From a checkpoint of a small transformer trained on Wikipedia.
Size: width 224, 7 heads of 32, vocabulary 4991.
Architecture: no biases in attention or MLP, untied embeddings, normalized queries and keys.
Training: a variant of Adam for these matrices, 540M tokens, 8240 steps.
Each number is 128 + 32 x the weight over its row's rms, rounded and kept within 0 to 255. Layers, rows and columns count from 0. The size above them is the row's rms in percent of the matrix's.

# layer 3 attention output (transposed), 224x224, rms 0.0839, rows 210-223, columns 0-111
size [100  86 100 118 100  91  97 106 106 104 102 105  85  97]
[[148 141 166 125 155 180 129  94 126 161 133  85  84 166 120 110 101 131 102 132 147 100 136  98 106 115 103  93 102 125 143  81 104  23 126 155 132 146 128 134 151  57 153 117 123  66 183 154  90 222 153 174 148 168 122 164  85 148 168  91 117 148 154 114 122 142  82 119  70 124  92  78 122 102 142 132 119  74 179 162 128 126 149 148 154 149 180 110  95 147  34 196 114 150 149 141 138 108 155 145 141 134  88 158 175 159 178 122 105 110 145 166]
 [171  83 163 135 131 149 129 123 140 116 154 134 119 124 133 162 148 135 147 165 124 139 138 121 199 128 166 106 147  99 134  56  49  72 116 162 180  87 100 131 219 148  95  97 152 133 115 110 139  78 162 145 149 155 110 133 135 123 105 171 110 138 153 176  65 130 120  96 100 118 145 119 163 171 143 171 134 131 204 135  97 135 102 100 133 133 133 155 151  99  44 131 165 130 177 125 131 178 172 169 154 162 173 173 170  99 137 127 174 142 150 181]
 [139 131 110 109 110 119 179  97 134 153 154 124 129 137 109 149 140 156  81  91 164 115 192  62 128 108 176  63 109 134 118 175 137 127 185  72 135  83 144 182  76 130 138 157 126 156 128 140 124 134 127 136 151 112  95 114 125 100 157 122 133 161 185  84 107 129 140 120 100 124 116 132 108  94 136 158 144  76 132 112 138 135 147 164 163  66 137 101  98 125 135 104  66 152 167 152  81 103 129 113 161  84 129 165 148 182 141  97 135 107  89 152]
 [118 120  84 126  89  84 125 145 151 129 195 105 142 159 111  84 144  93 150 120 140  92  52 130 221 134 138 156 105 147 141  49 116 138 121 117 132 139 132 176 191  96 131  88 132 147 101 136 136 107 105 133 114 115 194 134  54 169  87  77 123 119  97 166 172 126  99 145 122 137 105  93 168  74 100 146 137  85  88 117 167 101  78 145 138 182 109 158 108 141  87 160  57 122 145 107 138 111  92  89 159  97 111 142  88 114 100 118 132  80 135 120]
 [138 170 121 155 132  87 126 105 118 160 103 164 133 196  64 124 170 146 127 151 142 150 132 138 169 130  85 140 146 152 126 148 105 107 133 118 150 107 188 157 108 115 103  72 104 154 126 171 157 148  95  73 107 100 162  96  82 117 151 169 114 106  92 132 163 172  93 113 167 117 119  74 158 110 131  75 148 146 111 142 179  70 120 159 120  66 164 111 166 128 155  54 107 147 113 118 123  99 103  60 100 174 113 100 126 102  90  66 149  83 130 114]
 [180 180 169 171 160 149 111 138 150 143 182 152 151 192  81 126 134 117 137 160 156  89 100 101 132  98 120 161 113 136  99 137 121 145 127 110 154 102 151 114 118 134 163  99  71 147 171 173 133 139 131 151 168  76 165  84  91  94 168  95 142  87 115 162  79 104 122 137 140 118 123  81  98  99 177  79  91 148  95 112 167 122 127 139  56  88 117 110 154 114 167 105  73 179  77  95 126  94 132  68 108 156 121  54 107 120  91  94 156 146  97  83]
 [141  84 153 130 123 127 105 113  82 129 108 147 137 109 155 137  68 149 131 156 151 156  66 153  92 150 162 113  72 129 158 134 146  83 159 132 135 135 110 133 136 123 164  92  96 146 132 154 104  94 102 152 117 105 162 198 136 150 123 131 136 122 131  87 115 133  43  81 132  99  25 128  96 106 134 116 106 154 146 115  68 117 161  99 168 153  84  66 138 139 136 150 147 140 161 173 149  47 111 113  96 100  93 180  80  66 134 115 100 129 199 104]
 [123  66 113  98 125  67 157  71 146 160 158 157 136 128 110 119 136 193 198 152 123 126 162 105 120 113  60 113 154 144 145 148  92  87 157  95 125 117 127 160 135  86 128 180 110 131 119 156  75 126 175 139 141 168  75 136 125 205 120 144  95 103 155  96 144 155 129  92  93 171  74 179 143 141 187 103 153 195 146 182 105 132 117 147 123 166  69 123 173 156 131 157 157  78 111 205 169 132 152 168 149 132 107 174 161 122 150 120 110 132 193 122]
 [ 80 159 139 126 193 155 106  91 129 117 119 108 143 223 148 167 170 110 131 210  91  97 147 139 142 140 196 127 141 130  99 118 152  73 144 106 107 160 124 131 138 138 126 102 131 131 133 168 159 182 102 139 120 146 129 131  92 109  80 120 149 162 175 128 122 103 112 146 118  81 135 148 108 132 113  91 154 174 140  71 170 121 137 104 144 119 149 145  74 178  69 100 176 131 169 147 179  62 170 135  90 101 125  83 220 145 134 126 126  96 104 102]
 [ 86 132 161 142 157 105 130 144 163 129 163 157 114 103 112 134 122 157 109 121  75  97 114 121 124 105 168 106 121 152 179 110 181 177 105  86  79 127 154  96 110 150 100 116 117 165 141 138 104  71 106 119 128  83 150  86 169 164 125 129 138 113 117 111  95 112 208 145 152 108 151 153 124  96 134 144  66 219 113  84 102 151 137  87 155 152  96 107 165  86 191 139 143  43 129 100 185 175  94  59 135 134 187  97  90 115  83 101 116 101  92 131]
 [150 160 138 126 159  92  77 113 157 110 140 150 146  92 110  66 151  79 108 157 119 115 101 157 127  95  87 126 143 115 104 123 123  91 111 134 110 143 239 149  89  90 102 118 142 132  92 110  93 159  99  78 107  70 134  86  83 161 140  84  85 146 100 105 114 127 131 111 180 172 231 150 157  93 162 111 128  71 109 126 154 103  75 169 130 112 158 131 180 141 122  57  85 115 118  91 119 101 116 119 113 146 108  95  97 139  59  62 126 132 139  82]
 [202 135 120 116 146 188 112 161  95 116 112 124 182 112 213 135 142  78 108 136 168 123 107 112 140 150 151 153  77 115 150 112 128 105 133 150 135 180  56 149 148  97 145 192 160 119 102  75 148 150 143 104  89 127 134 152 128 157 147 133  90  88 156  94  88 180  78 129 151 171 135 109 104 160  92 126 122  27  72 101 155 100 130 199 112 139 186 110 164 144  80 154  94 157 177 121 114 125  83 103 162 111  99 132 135 130 110  86 169 149 152 128]
 [106 128 101  86 105 159  96 149 142 201 133 168 134  94 132 208 136 184  95 110  81  92 114  63 106 120 102  83  93 111 117 178 106 163 132 161 132 135  84 139  59  89  87 157 169  91 136 180  93 157 118 124 158 148  81 127 147  90 155 195  89 131 112 135 118 149  98 115 136 139 115 108 140 163  96 147 125 169 182  93 164 124 181 168 122 141 103  76  82 140  93 145 159 137  23 106 111 128 126 184 115 134  66 120  96 135 200 212 152 133 173  60]
 [ 83 174 180 111  85 142 177 120 158  99 152 113 155  84  99 105 103 161  78 211  99 150 174 119 148 178  84 144 112 161 160 133 150  94  56 103 119 163 107 127 125  76 153 210  99 100 142 190 147 119 140 132 147 119  24 135 105 115 131 132  83  75 104  67 143 109 160 131 114 116 145 110 120 141 141 118 140 205 151 143  74 123 159 122 116 120 136 141  97 172 112 138 140 131 171 146 158 105 133 158 131 107 136 122 118 100 128 150 133 137 155 165]]
# layer 3 attention value, 224x224, rms 0.0875, rows 211-223, columns 0-111
size [ 91 102 101  96  97  91  93  97  99  97  95  96  92]
[[167 110 123 110 148 130  91  83 195 148 196 157  76  96 138 149 128  93  56 126  99 154 114 146 171 107 147 108 148 171 120  82  73 136 154  85 170 120 155 117 157 107 151 108 117 128 126  94 116  77 159 144  69 134 141 177 158 139 135 186 107 147 137  97 120 136 124  86 114 113 129  94 158 118 124 113 124 134 167 107 129 185 124 131  98  93 123 113 120  64  97 148 161 162 146 148 157 128 150  80  85  70 107 115 139 123 157 135 123 144 139 133]
 [138 152 111 141  69 111 151 137 137 150 155 133 105  92  96 197 140 126 126 129 189 132 143  90 109 100 102  53  32 101 126 100 137 125 148 115 136 131  98 168 165 190 127 153 169 134 136 162 153 124 110 159 130 113  90 112 143 126 154 101 225 159 108 129  88  85  99 122 121  95 129 158 169 135 100 144 150 118 126 136 183 135 150 146 147  66  69 179  79 104 201 122 127  94 169 118 110 170 135  87 119 165 141 150 164 134 199 109 130  91  82  94]
 [ 80 161 132 140 156 115 149 153 132 120 191 193 108 119 159 163 199 133 146  79 122 120  65 171 162 136  97 155 154 155 134  92 128 144 121 107 179 130 138 120 154 139 171 107 187  78 124  95 107 159 129  86 106 155 126 105  92 151  75  86 131 160 192 154 199  89 146 149 160 125 143  75 157 122  92 173 119  60  80 213 122 158 107 155  78 145 115 167 120 165  69 146 141 149 128 161 112  85 104 202 123 137 105  70 108 136  93 151 154  87 128  88]
 [ 88 108 109 174 103  84  85 116 152 140 119  86 125 108 131 158 112  82  98 145 100 117 164 162 107 134 115 156 165 185 104 109  76 156 130  89 114  67 133 136 142 146 196 167 149 159  99 158 129 134 149 114  96 113  99 155  50 158 120 170 100 106 128 163 193 202 145 162 130  94 120 110 178  87 113 118 178 111  87 143 125  80 132 163  48  78  93  90 141 169 169  97 122 187 109 173 111 137 113 107  49 128 145 150 134 164 126  91 101 100 138 132]
 [163 122 164 117  84 117 173 110 133 141 143  61 138  84 100 196 127  82 182 119 140  80  71 133 164  95 142 126 134 168 128 113  75 128 123 115  73 124  94 164 120  61 129 115 144 213 118 184 150 131 126 142 120 111 121 132 136 113 118 137 131  94  99 128 113 155 140 188  61 124 121 115 107  85  91 116 161 123 100 149 139 146 146 140  66 124  88  96 138 125 155 128  76 184 117 153 121 130 196 140 103 141 136 146 142 145  66 103 155 125 125  99]
 [149  87 126 142 101 105 102 170 104 129 156 124 123 161  99 128 155 152 112 139 159 192 116 138 137 103 160 144 159 133 113 119 187 120  93 133 182  70 145 112 116 144 229 165  85  71 137 156  98 133  81 167 139 169 139  99  93 119 178 112 132 125 105 144 145 160  61  87 176 120  92 143  42 129 154 180 127 130 144  95  79  90 123 121  70 118 130  73 122 194 149 149 105 191 163 145 127  84 147 156 138 142 108 172 152 126 145 117 142  92  90  85]
 [100 116 115 130  72  88 102 125 146 137 107 128 227 139 128 153 149 150 114  84 176  60 142 155 143 117 154 163  85 151 121 155 145 172  98 143 153 140 152 161 138 131 174 205 129 166 107 189 113 132 114 153 150 177 102  83 151 142 103 131 130 135 135  55 135  97  90  92 164  86 154 152  85  96 148 114 138 177 163 130 163  30 137 119 154 124  73 109 111 210 152 140 113 108 151 203 165  97 102 125 139 152  60 159 182  93 191 158 108 120 139  62]
 [173 127 124 171 124 127 105 130  76 118 192  75  77 102 154 148 126 115 136 154 135 136 152 114 131 135 141 134   8 173 114 115 122 125 146  62 115 157 100 118 167  65 119  57 114 155 106 134 141 132 109 146  89 128 127 161 194 126 113 147 159  92 133 165 200 182  77 152 136 145 124 132 112 118  83 141 152 119 110 139 146 181 205 153 175 140 119 150 102 157 107  69  92 101 152 150 151 110  87 101 163  86 127 196 148 109 112 108 118  68  94 109]
 [ 84 128 129  98 132 117  96 140 133 152  82 125 119  95 133 126 148 152 126 117 165 129 100  98 150  82  86 131 170 207 104 117 216 148 122 121 137 121 100 100 111 204 148 142 158 114 130  58 109  99 137 117 132  95 117 100 141 102 245 111  78 164  73  88 184  93 169  87 131 129 142 137  68 119 156 144 121 146 134  96 133  78 121 100 112 105 107  96 126  94 212 147 192 121 130  92 116 102 135 192 179 153 134 115 127 143 139 141 137 145 157 163]
 [154 104 145 185 134 143  88  91  94 151 110 160 159  77 147 154 130  99 112 172 120  29 126 154  76 150 126  61 161 111 107 129 136 125 143  65  96 115 136 175 127 142  94 155 168 118  96  74 138  90 150  65 117  81 120 133  97 163 176  88  74 169 121 134  82  84 100 130 114  96 122 111 199  67 129 126 155 122  69 109 135 121  83 190  85 127 130 149 146  83 217 114 115 123 123  87 130  98 108 181 114 129  92 125 159 124 143 100 165  82 198 116]
 [160 128 170 154 176 143 145 105 140  97 126 140  96 116 203 112 133 126 120 169 135 109 146 115 138 148 172 165  88  69 146 117  45  90 153 119 140 194  99 111 139 132 112 148 110 106 101 101 103 111 153  80 127 131 138 168 119 123 146 174  79 129 104 140  94 118 182 172  97 158 100 119 127 169 125 145 106  64 105 189 155 159 108 143  95 190 162 118 118 155  81 147 123 143 126 147 125 128 121 144  95  98 149 115  93 114 109  88 150 136 164  80]
 [125 166  83 106 113 135  92 140 125 129 166 164 121 122 128 141 137 151  92 114 109 122 109 117  74 107 132 161 116 119 113 194 138 154 162 160 126 119 115 157  96 122  90  78 138 117 126 176 172 198  87 137  57 156 181 186 124 135 167 155 190 115 147 101  39 131 121 140 136 139  89 144 121 138 126 157 171 139 163  62 132  64 113  65 133 113 105 119 159 143 126 139 172 178 104 148 118 127 129  86 112 141  96 102 152 168 172 142 140 151  76  88]
 [203 143 103 125  91 203 113 152 104 143  83 167 148 139  50 101 141 177 143 155 179 101 160 175 175 113 132 152 165 191 132 163 190 161 106 133 121 170 106 139 154 119 168  85 109  93 171 127 123 104 157 125 142 107 130 134 135 109 149 138 156 147 117  83 165 163 185  91 144 201 127 160 116 129 156 128 113  91 167 148 139 108 153  96 108 131 123 105  82 148 183 159 114 110 181 111 166  68 146 139 104 124 117 130  62  62 130 114 121 164 121 165]]
# layer 3 MLP gate, 576x224, rms 0.102, rows 0, columns 0-111
size [101]
[[185 154 147 141 189  85 186 128 149 141 102 109 188 179 135  42 159 133 103 165 175  87 110 145 124 130 117 133  75 156 159 122 169 170 116 147 156 139 103 110 159  42 167  96 147 155  71 167 146  73  98 170 161 114 112 141 153  72 151 164  80 155  60 118 151 100 123 100 166 135  68 158 141 149 105 113  90 153 137 139 104  77  76 124 139 107 129 168 172 111 166  76 126 144 138 101 111 121 133  90  96  89 176 106  85 127 163 109 119 140 175  99]]
# layer 3 MLP up, 576x224, rms 0.0908, rows 0, columns 0-111
size [ 93]
[[131 135 136 138 189 134 189 129 154 105 115 136  76 131  98 198 153  81 158 115 155  95 113 141 156 127  73 193 131 200  84 166 152 139  94 143 144  84 144 131 154 171 178 117  83 146 147 118 103 188 157 113 103 137 119 122  94 147  80 201 106 131 137 136 117 159 141 143  97 158 105 110 217 192 118 149  98 142 135 202 118 138 109 120  93 167  71 193  85 105  86  93 114 143 125 145 125 184 100 160  96 137 142  92 179 123  54 109 142 144 122 128]]